Weights of a small transformer language model: vocabulary 8742, 1769M tokens.
Each number is 200 + 40 x the weight over its row's rms, rounded and kept within 0 to 999. Layers, rows and columns count from 0. The size before them is the row's rms in percent of the matrix's.

# layer 6 attention key, 64x640, rms 0.0467, rows 37-40, columns 0-79
095,175,194,271,223,189,208,218,185,122,198,264,190,174,185,170,151,200,174,266,168,163,212,140,133,217,212,139,150,179,200,207,200,263,230,184,195,187,240,241,136,204,181,187,203,130,229,168,171,220,176,187,136,226,154,180,281,147,143,225,206,188,218,244,214,192,184,230,189,232,182,236,178,230,191,243,145,205,192,230,178
100,174,183,186,281,252,168,203,191,147,194,215,224,170,253,177,208,182,170,169,176,187,141,227,191,206,274,263,162,190,192,280,188,179,154,204,195,187,170,219,206,149,217,213,237,180,174,201,233,168,151,243,264,210,163,119,228,237,242,211,203,130,187,228,163,219,176,187,222,227,239,274,194,217,106,203,170,225,165,211,233
112,231,196,201,141,168,210,237,163,224,177,195,238,147,292,186,205,202,182,196,189,267,220,148,248,181,145,223,175,248,257,188,211,246,159,179,188,190,193,164,148,193,170,214,225,197,189,132,204,205,237,191,231,208,231,222,176,137,114,265,91,206,244,220,267,226,235,225,89,194,167,173,148,134,169,239,218,280,103,243,187
069,249,218,150,199,180,243,264,264,215,142,158,284,154,159,178,253,174,201,171,255,231,200,100,191,203,200,213,170,246,138,212,209,269,233,236,111,258,177,225,207,191,267,191,217,242,181,255,179,222,204,172,203,201,151,236,264,242,177,301,93,174,213,198,189,226,194,277,143,154,193,165,161,256,186,232,148,180,169,236,151
# layer 6 attention query, 640x640, rms 0.054, rows 38-41,102-105,166-169,230-233,294-297,358-361,422-425,486-488,550-552,614-616, columns 0-79
104,242,207,186,203,207,227,224,274,175,243,185,181,97,217,212,109,252,194,271,189,227,212,202,235,187,268,156,213,256,203,229,202,226,200,215,116,201,186,152,160,203,166,248,235,263,178,203,228,201,222,234,279,246,246,216,184,190,135,280,180,171,170,159,246,204,286,243,152,220,173,160,288,190,211,167,217,200,202,154,156
096,236,175,195,166,190,153,235,181,172,198,227,232,197,174,187,263,216,118,197,230,229,181,144,277,221,176,160,173,281,202,154,213,171,248,145,194,198,214,191,118,242,162,198,177,182,187,208,239,167,328,220,198,199,233,258,206,156,214,152,202,283,217,220,176,193,256,218,127,240,130,159,226,187,193,230,183,243,177,197,111
110,238,236,206,227,152,206,254,128,226,240,207,181,168,167,193,235,230,235,219,100,179,215,292,168,202,169,176,229,227,178,130,241,166,246,181,189,225,205,173,151,198,195,203,211,149,162,196,199,134,195,166,207,174,227,157,176,172,169,206,164,259,233,227,264,150,208,97,161,189,220,250,145,173,247,151,202,189,223,127,229
087,190,202,169,196,172,198,170,254,226,155,195,242,205,224,170,180,246,131,192,246,193,145,168,211,220,188,217,194,170,191,243,139,246,234,274,175,192,190,213,221,149,226,198,173,203,119,137,203,225,126,261,268,187,205,203,201,201,172,223,205,144,212,227,236,221,266,273,248,297,267,203,181,194,234,280,201,135,193,221,159
088,230,173,199,195,217,184,179,201,206,171,201,235,209,193,117,209,164,181,166,253,181,168,258,285,170,138,217,150,230,241,232,151,201,192,193,184,229,186,176,151,221,213,274,205,154,137,238,194,218,208,253,150,214,196,242,239,151,214,174,208,111,137,158,240,136,249,210,200,282,166,215,262,221,164,165,201,158,148,141,233
090,214,104,232,200,199,197,188,134,138,261,262,213,157,193,211,250,284,226,182,216,254,204,207,198,205,171,104,194,220,181,244,226,223,233,142,181,163,186,199,185,187,202,224,200,187,174,145,205,195,231,222,152,196,249,224,160,147,191,235,210,252,173,209,108,202,208,179,221,236,168,143,223,226,188,181,175,229,253,164,102
109,241,243,212,207,130,132,233,163,189,234,240,184,149,196,223,241,300,199,250,135,208,217,290,194,157,211,142,280,195,213,166,260,176,151,165,221,159,206,212,162,173,128,256,199,207,227,215,179,237,199,247,218,188,230,211,168,223,188,159,174,162,205,185,199,206,212,223,110,167,178,267,137,221,251,213,141,219,143,160,235
080,180,172,164,165,172,166,171,210,241,205,187,211,273,232,191,237,187,130,206,251,220,139,149,148,175,194,167,204,131,211,276,160,237,222,240,196,241,243,137,215,183,167,199,236,214,199,143,190,141,138,171,199,200,226,181,143,173,232,192,198,174,136,202,182,178,216,225,259,225,210,191,286,202,252,147,204,185,246,235,194
103,204,163,182,243,192,178,231,297,184,216,197,149,144,126,238,166,249,159,223,163,197,188,267,280,168,181,178,208,195,252,260,201,189,146,201,212,127,199,180,115,239,201,228,249,229,200,198,209,241,165,240,204,272,199,221,226,137,106,185,200,214,162,178,231,252,172,238,188,183,302,232,242,289,175,205,181,162,236,169,201
113,209,183,250,144,216,150,215,156,202,246,218,244,137,241,258,243,279,202,286,215,250,245,209,265,146,186,153,204,250,226,172,224,201,170,135,205,189,167,163,180,231,162,159,178,230,190,212,229,199,254,231,233,190,286,228,206,149,174,216,200,223,198,170,207,225,191,178,117,228,161,201,227,211,146,175,191,233,150,149,202
126,219,220,267,197,222,202,229,113,207,212,237,166,171,222,236,224,244,186,195,204,222,219,249,175,154,143,154,228,224,143,143,228,153,246,141,210,187,225,165,163,237,191,171,213,167,237,223,255,162,210,181,246,140,243,168,235,218,217,189,219,244,240,195,255,147,205,123,90,229,118,280,143,158,293,170,210,193,156,168,201
086,164,163,207,180,128,140,128,224,270,178,198,228,239,247,171,259,201,158,257,172,211,178,192,188,197,231,162,173,213,260,225,181,226,204,211,150,162,221,229,190,121,172,201,172,131,138,167,197,269,224,225,109,178,256,128,250,200,134,288,166,200,116,170,198,116,224,213,238,289,170,135,190,185,185,250,234,207,223,267,190
086,205,188,254,306,207,215,241,215,199,245,185,152,122,249,270,196,159,124,273,166,230,302,232,275,186,252,151,225,199,197,233,186,174,203,179,178,161,191,210,144,187,193,243,235,201,135,210,142,177,243,211,202,225,267,231,182,167,147,166,222,185,188,124,217,178,265,213,183,202,284,163,230,245,162,262,210,166,168,178,196
095,196,192,243,222,235,179,205,116,225,234,198,220,113,183,198,191,192,189,191,135,233,230,220,230,200,183,169,168,198,179,211,208,156,193,153,221,199,180,129,225,231,116,207,223,146,220,190,237,226,254,210,193,225,206,243,182,170,182,238,189,245,274,219,204,248,195,204,217,232,182,194,251,156,163,215,252,188,197,222,170
101,165,198,255,185,131,170,164,178,284,192,182,217,156,193,285,191,208,196,282,205,264,232,258,168,147,197,160,241,204,167,168,224,218,234,167,176,112,182,142,168,164,199,185,165,235,250,186,197,171,226,159,272,167,219,179,164,187,184,154,189,187,217,226,204,193,259,176,185,248,265,251,157,211,206,226,202,204,109,177,190
074,190,215,176,214,187,188,173,180,283,205,193,199,192,269,175,162,123,122,151,272,203,219,110,250,189,184,197,216,223,223,218,204,153,202,152,198,206,198,229,180,264,191,237,228,185,253,162,165,181,232,219,151,152,253,215,286,134,211,249,150,201,171,227,207,187,235,231,245,196,118,198,246,199,131,226,180,189,260,220,199
109,197,153,214,176,203,194,190,238,204,201,139,206,188,254,232,145,134,73,257,132,245,186,251,232,171,135,181,183,141,197,243,225,260,163,218,102,156,220,177,168,220,225,303,174,248,144,192,115,206,188,241,211,198,148,185,245,185,165,160,103,178,226,149,212,181,206,191,125,197,193,216,214,219,197,294,220,125,182,204,247
106,205,205,203,175,238,184,253,169,199,145,229,231,140,221,163,205,165,289,151,225,192,227,183,270,192,218,171,163,283,219,181,219,183,222,137,170,259,198,132,214,194,153,241,235,217,227,202,224,163,257,214,220,212,225,279,222,146,245,290,230,164,178,174,224,217,230,217,165,241,144,158,182,168,164,175,192,224,193,190,174
196,283,211,204,191,159,165,279,216,183,204,232,177,138,259,193,205,219,177,230,180,223,165,274,213,171,189,238,261,207,193,155,317,174,170,222,172,156,182,207,124,225,124,210,217,214,209,222,240,145,181,169,201,162,212,218,188,219,158,155,147,202,189,231,229,147,205,154,129,178,189,274,203,170,206,176,177,232,172,165,173
101,200,165,183,173,227,188,137,166,259,166,64,248,194,286,199,206,200,169,142,232,152,175,155,199,202,147,200,177,180,220,291,149,199,175,181,252,180,158,225,226,234,185,171,204,219,143,158,167,230,217,223,99,218,239,239,141,192,255,135,154,168,185,211,200,194,149,222,252,207,160,143,211,241,155,237,166,243,206,248,211
094,243,211,183,200,242,219,235,207,212,255,182,271,125,201,222,115,135,200,148,281,213,203,220,248,169,178,154,234,230,276,186,222,267,206,210,83,172,235,164,171,155,136,234,191,201,193,230,232,211,211,138,248,170,237,180,151,232,142,267,122,224,173,246,156,126,243,234,208,199,154,234,212,190,124,204,208,213,257,247,213
085,226,194,247,280,190,199,164,132,135,250,215,223,127,214,222,211,206,188,290,215,213,134,188,170,162,164,174,132,209,153,184,197,142,249,175,209,230,218,181,218,165,212,222,246,174,205,228,259,195,233,178,198,207,269,213,157,161,154,190,178,224,162,191,179,220,226,247,219,177,203,153,171,170,141,262,204,268,149,141,197
125,201,238,223,211,178,171,263,152,238,211,259,176,158,159,210,211,249,269,331,139,238,234,260,196,139,206,174,222,259,143,173,215,184,234,197,198,157,192,196,160,142,191,171,179,183,238,193,201,145,228,231,253,178,227,214,112,163,166,215,187,194,171,229,242,234,197,131,125,187,193,247,166,126,257,113,198,195,207,183,220
086,114,208,170,169,189,271,187,277,235,139,223,224,239,266,220,268,150,188,211,196,231,220,136,181,134,180,243,255,172,245,248,190,145,228,188,194,202,232,176,217,198,206,224,222,192,177,169,227,282,223,165,133,197,193,250,182,168,137,235,150,176,143,237,149,224,234,199,210,234,172,203,222,158,148,244,129,265,191,265,246
093,286,158,247,192,150,197,217,243,159,219,169,256,205,201,246,240,145,174,189,210,118,153,237,196,261,228,262,290,170,192,238,176,239,204,245,205,182,223,155,224,220,229,213,240,269,175,260,194,142,159,233,211,229,154,207,328,175,235,140,184,203,182,141,224,170,240,153,191,166,217,220,204,203,169,164,220,175,240,249,220
082,237,182,204,194,244,171,191,206,144,226,177,142,210,247,145,212,252,188,92,275,195,168,157,240,210,195,199,193,239,202,234,243,198,203,141,162,155,183,143,156,218,199,162,267,212,236,111,198,223,225,150,201,257,214,177,257,146,220,266,186,287,212,170,208,212,242,182,170,166,172,203,278,203,126,236,118,220,229,176,172
131,270,260,172,216,257,143,235,80,223,181,249,195,137,210,206,180,175,190,222,160,257,219,277,219,145,169,184,258,248,209,148,228,154,176,157,218,130,180,210,139,239,189,156,203,189,177,183,216,168,227,247,238,160,222,166,147,176,114,215,192,174,205,223,268,180,179,153,136,203,160,192,161,179,236,182,141,184,179,127,125
092,255,143,137,156,225,217,154,227,178,191,141,190,209,265,171,205,150,166,157,279,111,149,190,133,226,192,236,135,158,234,264,152,198,151,236,227,215,194,168,232,195,187,165,127,246,162,206,163,246,146,251,144,233,182,227,243,249,235,247,184,136,218,221,158,183,173,268,216,234,207,170,284,196,228,264,177,232,288,374,189
103,179,131,261,162,192,254,235,209,223,235,191,224,227,255,208,202,233,194,274,249,268,178,229,253,218,205,142,136,231,226,215,177,152,213,206,207,170,210,165,183,208,189,209,162,183,162,171,184,173,235,223,184,238,230,187,231,131,205,221,100,214,224,214,202,176,239,218,167,187,213,229,248,165,151,227,269,218,202,203,189
099,222,206,211,252,246,122,209,108,230,249,264,222,199,154,254,190,233,235,214,173,230,182,229,244,176,178,142,232,212,197,156,269,174,195,105,189,216,178,272,207,188,190,207,207,235,218,143,202,175,282,183,234,234,253,263,184,129,226,187,221,202,247,202,272,230,162,216,186,228,148,170,240,196,183,205,174,196,174,152,265
090,180,190,244,197,163,198,245,154,227,181,239,175,246,158,196,264,215,199,233,150,263,238,184,230,150,230,163,197,248,209,190,219,194,230,171,237,113,248,129,149,156,217,151,209,157,196,167,229,194,222,279,246,112,243,191,174,222,153,140,232,275,189,233,196,238,289,192,175,215,232,194,148,173,234,230,248,197,183,227,235
090,231,113,243,189,127,246,147,203,216,247,108,222,233,226,169,228,160,105,185,269,205,138,149,192,151,188,178,193,277,205,220,141,243,191,229,218,200,204,188,152,207,226,212,174,192,202,164,147,193,189,185,210,210,222,208,193,144,201,241,153,137,136,182,209,212,274,274,165,216,149,165,159,210,127,274,184,222,239,215,178
088,146,212,199,169,281,128,230,162,201,209,180,267,195,187,132,233,213,250,156,250,160,130,185,159,188,178,123,130,226,217,170,221,203,247,193,229,225,260,204,207,270,198,193,154,175,202,177,130,226,264,237,156,241,211,256,208,150,201,236,173,228,214,248,172,233,219,235,217,189,173,228,253,228,157,179,177,172,217,248,179
144,312,255,214,212,199,155,242,179,203,181,285,135,93,223,240,150,231,216,248,149,227,182,315,210,206,186,188,282,235,125,143,224,158,149,211,179,130,166,170,137,191,247,169,221,130,211,246,221,115,234,197,209,156,190,156,156,219,155,210,166,194,208,146,256,172,174,135,141,191,276,268,182,210,284,170,205,179,207,131,171
089,232,164,147,270,258,206,268,188,179,173,239,203,206,172,208,156,226,173,261,186,229,191,161,249,221,244,166,219,183,149,197,186,226,196,168,186,190,239,185,184,265,220,246,178,189,178,212,150,195,223,200,241,219,164,197,185,167,111,287,190,209,176,206,260,182,206,190,111,208,223,247,219,214,176,208,105,121,210,167,202
069,214,165,178,226,231,166,185,168,240,132,207,189,201,235,180,213,183,201,209,232,205,206,213,259,241,98,171,218,295,151,204,209,190,260,194,253,243,163,163,193,190,192,245,239,255,244,208,174,177,207,192,177,154,150,260,179,258,202,178,195,328,207,236,202,202,163,194,154,224,132,247,221,232,207,230,187,264,112,246,160
116,245,215,196,204,204,179,251,179,141,250,221,229,183,261,205,246,222,208,233,219,191,179,252,192,193,186,194,197,188,211,186,306,158,197,159,145,148,211,212,96,183,148,250,216,193,127,196,229,177,228,238,166,178,162,186,133,191,175,215,187,173,206,201,190,200,185,123,93,193,207,266,143,171,281,217,127,236,262,149,222